Each number is 128 + 32 x the weight over its row's rms, rounded and kept within 0 to 255. Layers, rows and columns count from 0. Numbers have three digits each. The size before them is the row's rms in percent of the matrix's.

# layer 8 attention key, 128x192, rms 0.0809, rows 0-99, columns 128-191
042:076103174131129151158103087162099066088071105136086146166112081165093165140143095065110149109112089122110117101088110068136171129149185136114172112104098084159137199122105120082100157125147140
046:151139077166099068096123149136128129167125102137178077093136168108132135168083152133092094142107197128119136129148178134093070083118132130096166114134143145080106134114141116203151131138082092
051:060129149064097105138136097126157084058151109117104114119130131139143105141172189107154132085096149108165199160187102112111165175124177104147181110090139074103144128169102085129108112063113122
051:055092121059128059136159093106178094050143139113091112123088128143146126093139120146164109088133133143133177132155149077114174129160159136168151086095150086106126138139097125080131135089157116
041:080126144103134117155101115121105166116154133095074071131078092156141126114117138136082141100109135093135113117110099158135183152121128175162122093125175122142103124193139140070118123127171112
044:145117144134151124101140093137113190162100165128173168115118146098101158223112106110076148171170161119088157200089127167131105111098127098075133207163103119141117157104183172117160147141097134
045:121173083117084154130113106145107139092143109112094114146111087124160112066139165121154122071085134136131117099137085092123161123134147123194157116127130154098132119113050135143153092104087099
053:069124132142086162140066089118083125117143128090117154114140093179153140096180119119169185153131090113138116129113100164105136156143136133208095093131131101119165109164109176124147168112152110
050:083112172094167181124153125114142120089114163152165095157137111059128138130096113106123164104117128134132142160136085176140172138085135192173114182196180105133153087177157121123097123156135119
054:049098145071112151120161115142142168097141112141102084150115153130161137135121093082103105131088130098172119163167120103093144130122142196181088123182215150077130150134117152075149121141114095
053:146107136166118081105142107086133118146070160097109136115160119139103144098142171148158143160175106145077102148106129148164141146138164137098163150095120115111155099128118140117125096158134185
063:129153171177127116171155146157093135162203089167155100149053154123151156120149104118127074136091127059165152168135161084110157123150077079134095080140109140143125137063114153133163125134082124
063:137116126142146122146118118088194118138161122107144001091064172156067152156136107166177110130121095156103123098184099145144120134121109090086074154097099109112166133083127124135121129084170174
060:113105124102111154138144117066152133150123128168115094103150178134175108173123160126140147072117106078116124165157112147154170167073182092137107146076132101082170147127139120181105092165152143
082:067095184128159101136116104108138110127153086198163125195110201105060096179128061114069090130154126098088091160139133108111116097117107109084173113108090167125109161095117119085121081131102131
085:152133064074125129123116095127176138119090135102131112131157077108116118094106158130128178121165126206100094166097097141097114130125165142106156144200153127112093137195177098128116140110148117
109:192108148090156124128111164142124119190166154143122167058075125061123110159116166101123084106037154147173238109132131176148138126110138117157093130112106091157113153110143127188197176104136159
115:096085124084092144100113116111101130087139117092134163154148139113159096132098159182141070104170151145097082173131149123117142110102145075101119132130120135169125102120189113188062162166136090
117:134141103098140120122159120127124137112119126133096123197154103184242131128150121146092133099089107110096113100106107141100091130106203122127089089090122129141132140147094146162170120183174047
124:151117149102171072175088172087085142161099188213117102164140107135095144159103120136080142122192140130117087163108122132173133078109125152067142124140138130026101133032152111164130120130118210
131:093090149130196062124163131175135123153160111116085175114167125168050159159149153159079119093169136076143089165187154162131118144162115099130125101117178172145134129074134142118139086148158173
131:152094125145155158139126097119162111162115137130104076103151083112123122138180131113148125150161083103081133175129086112175105172124144091138058138117123078165100112161136133092214118159147146
136:129085097141145106105119144095097121162151110159120102076136111177068026125127102036208185145091185156099080093125140042150149159129057112143163125171143090132141109125105143105152095079125140
125:120126202136147051120153120073138194090149141125148140133097127157101161118134129154126141141100121093199111109156158115130145135145133157163134112137113116135153165121141141175101168100121144
124:055124166089148134175142153094113165162188144150101157174093119081077131148097088160188139143127133124183123064167100140110179109152164094160137154100075137142089087082180099096100122089089142
131:167111087113116121088074112084105109157156155116153185136121174114121138097111130168165168103162135068074154159114160095149130071154129159137196157127116139155136103101142103137126086155144131
133:099103115117098164176118149126201184072154119171102157144147152081085151091169149085119134103140117176091128098160116101105074137112116193183113131171133119136143084106090177149182059137129153
134:150129180147100155145123112150143200105138170124105121149166164108111088130154136158081101130087158131082147075133118114137205146160107146119079121149163099141150103174156139125063091146147129
136:162194095117105121158140104111123185134117140164135118151094174139147181112117136102147127093133125152095123193139092158135101125124092166117126089082144170084131115135123139095165107057167112
132:139116172150199160112088127157146141190233154111141073109082127135181102172095088110164168117128139109081104130158134202182070113093137160098081128104123101138127158163111132080086094143151141
133:163118111121135164092180138099089147139088086145074179157108107140118138177119130141125088210215098097126162140101092129135082092125139161130094162134136135097163142129133086093149120130144114
133:074132111108165136153067169174049188169100100183113142133053105120048026138126145072122136111084141092143073165134097135137040087100095075168151117148122199162091090114159110023070118113115171
048:198156112164111153145116153106112130211130142152144216141109109147103140082088064130102144133119165131075076097158161153113108159112084140094133161138135152122097126079153109149138158193105115
039:142106040122167156114201171120153087119097169167204090121166172121137092125133082164117094119152105135143185213117086170101119118182093122080158156141137146173181101121150131134116073100103191
040:103042091134123087145167149067138158112150105151158116143132123116163107156157163160086172134138141170073176225113093126142139162149138098133071150123137122086160118159104179095157162144193179
040:131061144140164089168144119127114111118094074104118088126115142139107152180090132117105141178133117187106117112114149180149178147071121164092058194205151071106167113135116114144140165153153118
044:097084125090125112154124095139125147092138117092049135093119171233162053168151194133103131090129114095068164161162154134122175171125185102109116108117155110089121148120079113166088189086131140
044:148185115139140171098125144101080153120067165131164154155112050098098129120115070163167160136163152138138124069131098175147104121137105152157130119159157162114056113128175129160140104132069128
049:103123143062075107142119097111157113115103078125082085131139129193115112135125149145124113110120122162092128167150125098133118144100202113077168088119114076058145151121101154135103116096183159
050:145133108060088113126162138113166126122075070088095191157035157143110099124180118079135139100110121134078125127094143128068131139114133142146128127127071106131129175119092121169172179119117133
056:128159102117105148131116129186122116127143096169138142142097104119132112113151093178145155113124170073177113075101150169091151153116078098156090109140120130162107102147089105188143125153104058
048:162170142128215158097142161096071130168167160187102151109090108143049086151099156133151187105134174176152079100103118148104118114116146072153134135180102129148071108126114085181107166108123135
051:108105168145081173151150078148087149127121166141125168158128114134154134142114107131093115180135103055180125150110130078157097148132102184144102174170184205153123115131131154071123141155127110
054:096166126076165038101104106107124113108131118180123129164151138109118144118064155097149187080172126106142110116148085153149169087078151163100140161102092067072126154163154088117158086085109118
070:129117154091136125178172155146111106146137161103119081094131122137078105164098138164203140119132111091155156140128148161151130120111128129156084141058108118142143065111138104140124116152146196
073:138205149143160208111097192191085112147108091106125170139100078183089121083153140160146151131105141141140137089150136111112110098129109097161089079112108118154130122143073127124129186157143130
075:114126178171145064115131083057130094142124155206154177131179107089078102169102124151163087193143145138133125063148149105137108117118126171066080179187125119075075121135139130105132106096126143
095:152128155142130109127189087138143056157125150102140061141190144129131105144135167139140138167159137176068125092173137100084099153118166092082115159117089157092162117115130133188097134175108121
100:061172186240161111143188110151063111090169142132137146111157083187110123155129185125190086162135134123114118125162100132125094101107136106140159128105117127142165130091112151113081130152125182
123:179109170109136071183165137126129190117111107074170166151106106164123152119135120077196146112125094118130100163084146126121112161114108113161155102171110102078129151132154153129113146137103119
131:094187086181115162139077128098133161131170071164101106095172102120176182139153130168082138079092154118134078173136133105147177131112168140091068121108166106104111132116108058146138153153165103
125:128128132135038061112138107158170095141146115160153114137146179170118105098113154122086109125086105096119061124125113146111159072120081143075165115127097146135125121154107108168190126138136152
128:161071105161151063105095140121110102177120077119097158092145135156127151132118138119156094157149121156109057042112117137111038115106102125079142167104133138154117152127151104146153141106105089
132:122144083096160105066105124155134102066067123148096172193169073141101089156114145147122128157130150106074144139071115141118142158140116144134089136112131084113115185095108150023144140176125141
128:131129157159120120153050111134145144082189128183135146153104108118123065153149072107134113138088174179104116148079079139151173146132114125152134140180129168136161075112114116119169135073157147
129:120153121143063150027124161144136157072173130121128155077117062095101121124074139090157162128150078134166159144094124142095169125100141117108090132105157155107169117091112135135150146092155136
129:105131132174085050135066093098118138073125142122110099095114093141141100122075117129190099144099155126110100079139154086115094120111117145146071141091127073131148137172158098075114115139104106
132:169073134136148092147130163131151140125183107111123096101186123155103156083060142123112120134064113134099126120172089147119117093164108096171132138111118145145089110105128171122172114114142126
130:146092132147121147044168100171094094144160128195106185111133047077170141156148139098150122136132136104114082097169119148127134119106151100143164105121133140078100142093116123144113104139112090
131:074012133114138172075100176210139165102100158107117074144093096107182123137065122103125167146138109059159154135170093107084114121164133131103108117118146094139103147136145167111183098090181150
126:103130149119127131137151141164098113145140148151142149179138123137080095115183146170136181138136087088111082136108132100129199094144161162085161161090155078104094117129126108161220086140098134
130:168154108123099175237174166053074070147079138020113165120126120151103255106105108114122138167159133170136111108113126169145169116101100149139110118122132140147135113101083108071162112134157156
128:142147156107145077085082128184140141086101130095152093115082105164196223133197113119127121090068101097138116132153096112116153155117158045130093085145157140091154091098136155083187094149104172
132:125069126089058082132115151125117188185113091118149188125149142138152201185152107141144124162095141206069183154111128149116130168163106092123135133078141093131127142135149128097053190121092160
045:133180110103143106113131133117158119104059125158150167123148177160110075164132172087124141075114120103132090144145137104128097143124130138112139103190091119087127095107073165180110150058153121
039:110091144161120188134167101126073151159135122054162161130101097134093099107169073121081164179124132205130113153111105114159143169135146157156118118061123126138147150106191120096172126145153143
038:181175131076122101119134131134111115135052142132143107101119164073143152137136111137144128103150107143125154097131143097171126215154141060180127121154103119142139078130119187178046144111124158
045:140149084122104033072137116149139146076081109137147201136140187124140090147088133099102159087103107110116154128109167131120127132163127162149115107179125127116122129110080110149114074112141145
053:088096143144106124130152098121127109121166120104155097107106164132153158129148126065138106130138121206048096141117108136122150130130214131097089137142135136082159134152133182099146176127142160
046:184128104091112125148102140115086099103096108159117137149091133179143081122163215113110109148158091083179148160105162098153094164133106147130119131116114135105099147140121084186063132053125080
053:128108098106111124116151134092117102110148148192117125117126151166117140105136098092055135189113128140094072119120131153120071136133147146171137141167146140102139116137148137078102153136118185
054:142133174127204106124116151159097124122083128163118093100122070118151139130172139115235178068173133115213104107117151168141139143096143107122127177112155100144123113144149126151034159129074127
051:104131115099166140134118102158160136150100124085134044122105150097150113112127195166203126081141102130102172146166130097141172160082163153136110116089093098123118090136138097161097115133151103
060:101132171143083142158143139136131151174208093118110070116114113194110118133144139118123146180090124120092122127134151107113130089160150124100136097109097104111136165123094150101120144134140132
065:139156131155127152184084138139144115159144123132151105120135154135131116105165164173199161138080144127167132058138172124158137105143079073113113093103098069167141153101059120148146142187094122
056:129231119109138177066178097114097163115122106141087182123127095089152196104118074126098164124125166115153145133117045142133134124107137123153090097140168139109107130152074124126132140126167079
070:116102158104156125121176121174136168156125136160136098158095154122122110130087063089092097141131130063149117166089116100100115136137127148166118092195171179125142158150138134096172095131127103
075:104162043089095173171117143143119147168100163135138161124113144119068160055180129141073125189131137149128151148110098178114119144161102173144102155193149133143159142143158160137160072070104093
083:109091205106134099111137106081078152075083150153107209195179122114080105128125142088133100160174134071128106122102151067093112098095138144122148140169141123142133100125160161075116093153092120
090:155164114138158116104145116160117120144109099159122138161092131153142110125162132168104061132136117055144138150124122127115106142125167052140058049139138075125136188149096154144168109141133074
098:116170120107138186153101135103108107067066134122151100188119125108062172086108118169137201124178095053183115158129112158113088068139132176129158142108108153118118097063120107113165121118105144
117:160125091172108172135113089162153173093167138145134144115156147065137107118202128176177127135137150141111124109103090124144141145157137135124096151141166125148121104182178148132114117133130082
118:105093145173111068101228104150091118155179116219118107133184092151103028121066171151119057176081137076117108130143084134128106086149146114091138124088128158107140141105149135150112118115105126
129:182084169119185100164139130158197086105178163088134079140119146180070128130125174116081190108164128082109076133183138179121103114156125155132183099185136114111116142101108191136168108115139153
137:141135202107118094174153156139162145124114124115145116159147132132024143164150096143132159134157119132185145105132161130136172175152145095108094137158113061088082144140139157088079141125065148
139:191074131066134107154085135142148117189147134144115149129165141122155162128092137129085112093072139062118102129150110150148182098140119108169160116171111123118106111126150149162199093133121150
128:113095174205181112209094116126067153165120131153086122126136101145089108165172110072118109147095179188091061089161084103122121166160100078158185118146158145125109116074129127069106142084113144
127:174152160125125130093121059145175135113138137169159142184121159127189128116186133103083144084149140097116117187100126100143215149078167149098120105181110151046148093118108098168105124151165101
136:074118106156191061122099099114123141062148058161110150147145096156120139136173114158185085133124152142119038116136123109102073134132142079161118124141113101115117133085145136067162075183111154
136:120186151125155172117069132191143152056154176177145075153092060120117044134133126091137158083066142077127118140104118136177136177096122146134051100139175112119183107113086180072163079109134158
138:138139103120122100141106114119128115155096101208114124178173135148168106140114100167100127148148131111107147182089129105166172123140115184093115161096160067095104128153110096144211097131159110
138:122075162119156151081101124126096131119110103125116178122110108143074123191170126136086127145182139152136167183116124137153114159126155046158143146184140188160168122108180127145087188132119140
128:153142130102121094098117101117108129155078130110162104069135144174110151138134156120167127089089075117082155204142140091134124144101103136112128104067147119067173104160146145106120117126109113
134:143113173146129124166189138062151150133134146151128147152140137130127141133129106095178136165222114136078074150102107132131096120086139123139155122110087151117120129142111138110144138119137097
132:064143159181167154130141118085140138158206132147111119066124156121129135113134122162102070110134116045174100130174138134165134097115129112150050138091146126168146102139107117115123074131156170
138:177109134160077134091088067168166058123120121090155128108091064106142112174139105113168113198107127107111202074130129103120105206151139079138070176106100080170142156172104125043187151102131102
042:190133118239107150108183116062152145085163127060134092124076149095166109146146134132136164131120127152095171124105106144084111081125114105088099137135133098074129095142063133195156152117149141
041:087121122106185123120149150112113110145067093121127133114140082146109088124115123164129111084140188029189135102167137107097175125130092119144168125118113121097153115103136128128070133120103148
043:143163078074128075146124133167134132026089044159112160096112135108144161145075133184124169141159214109092168187121176103086099135133100131112097122199082159047154084122151106190087083079157119
051:131082139155084156117139075144091173097216136114132136146090171084127128119114124140090137139108157134073128149060111122129090107100207147064084134148109159084115149117159153094134129156151096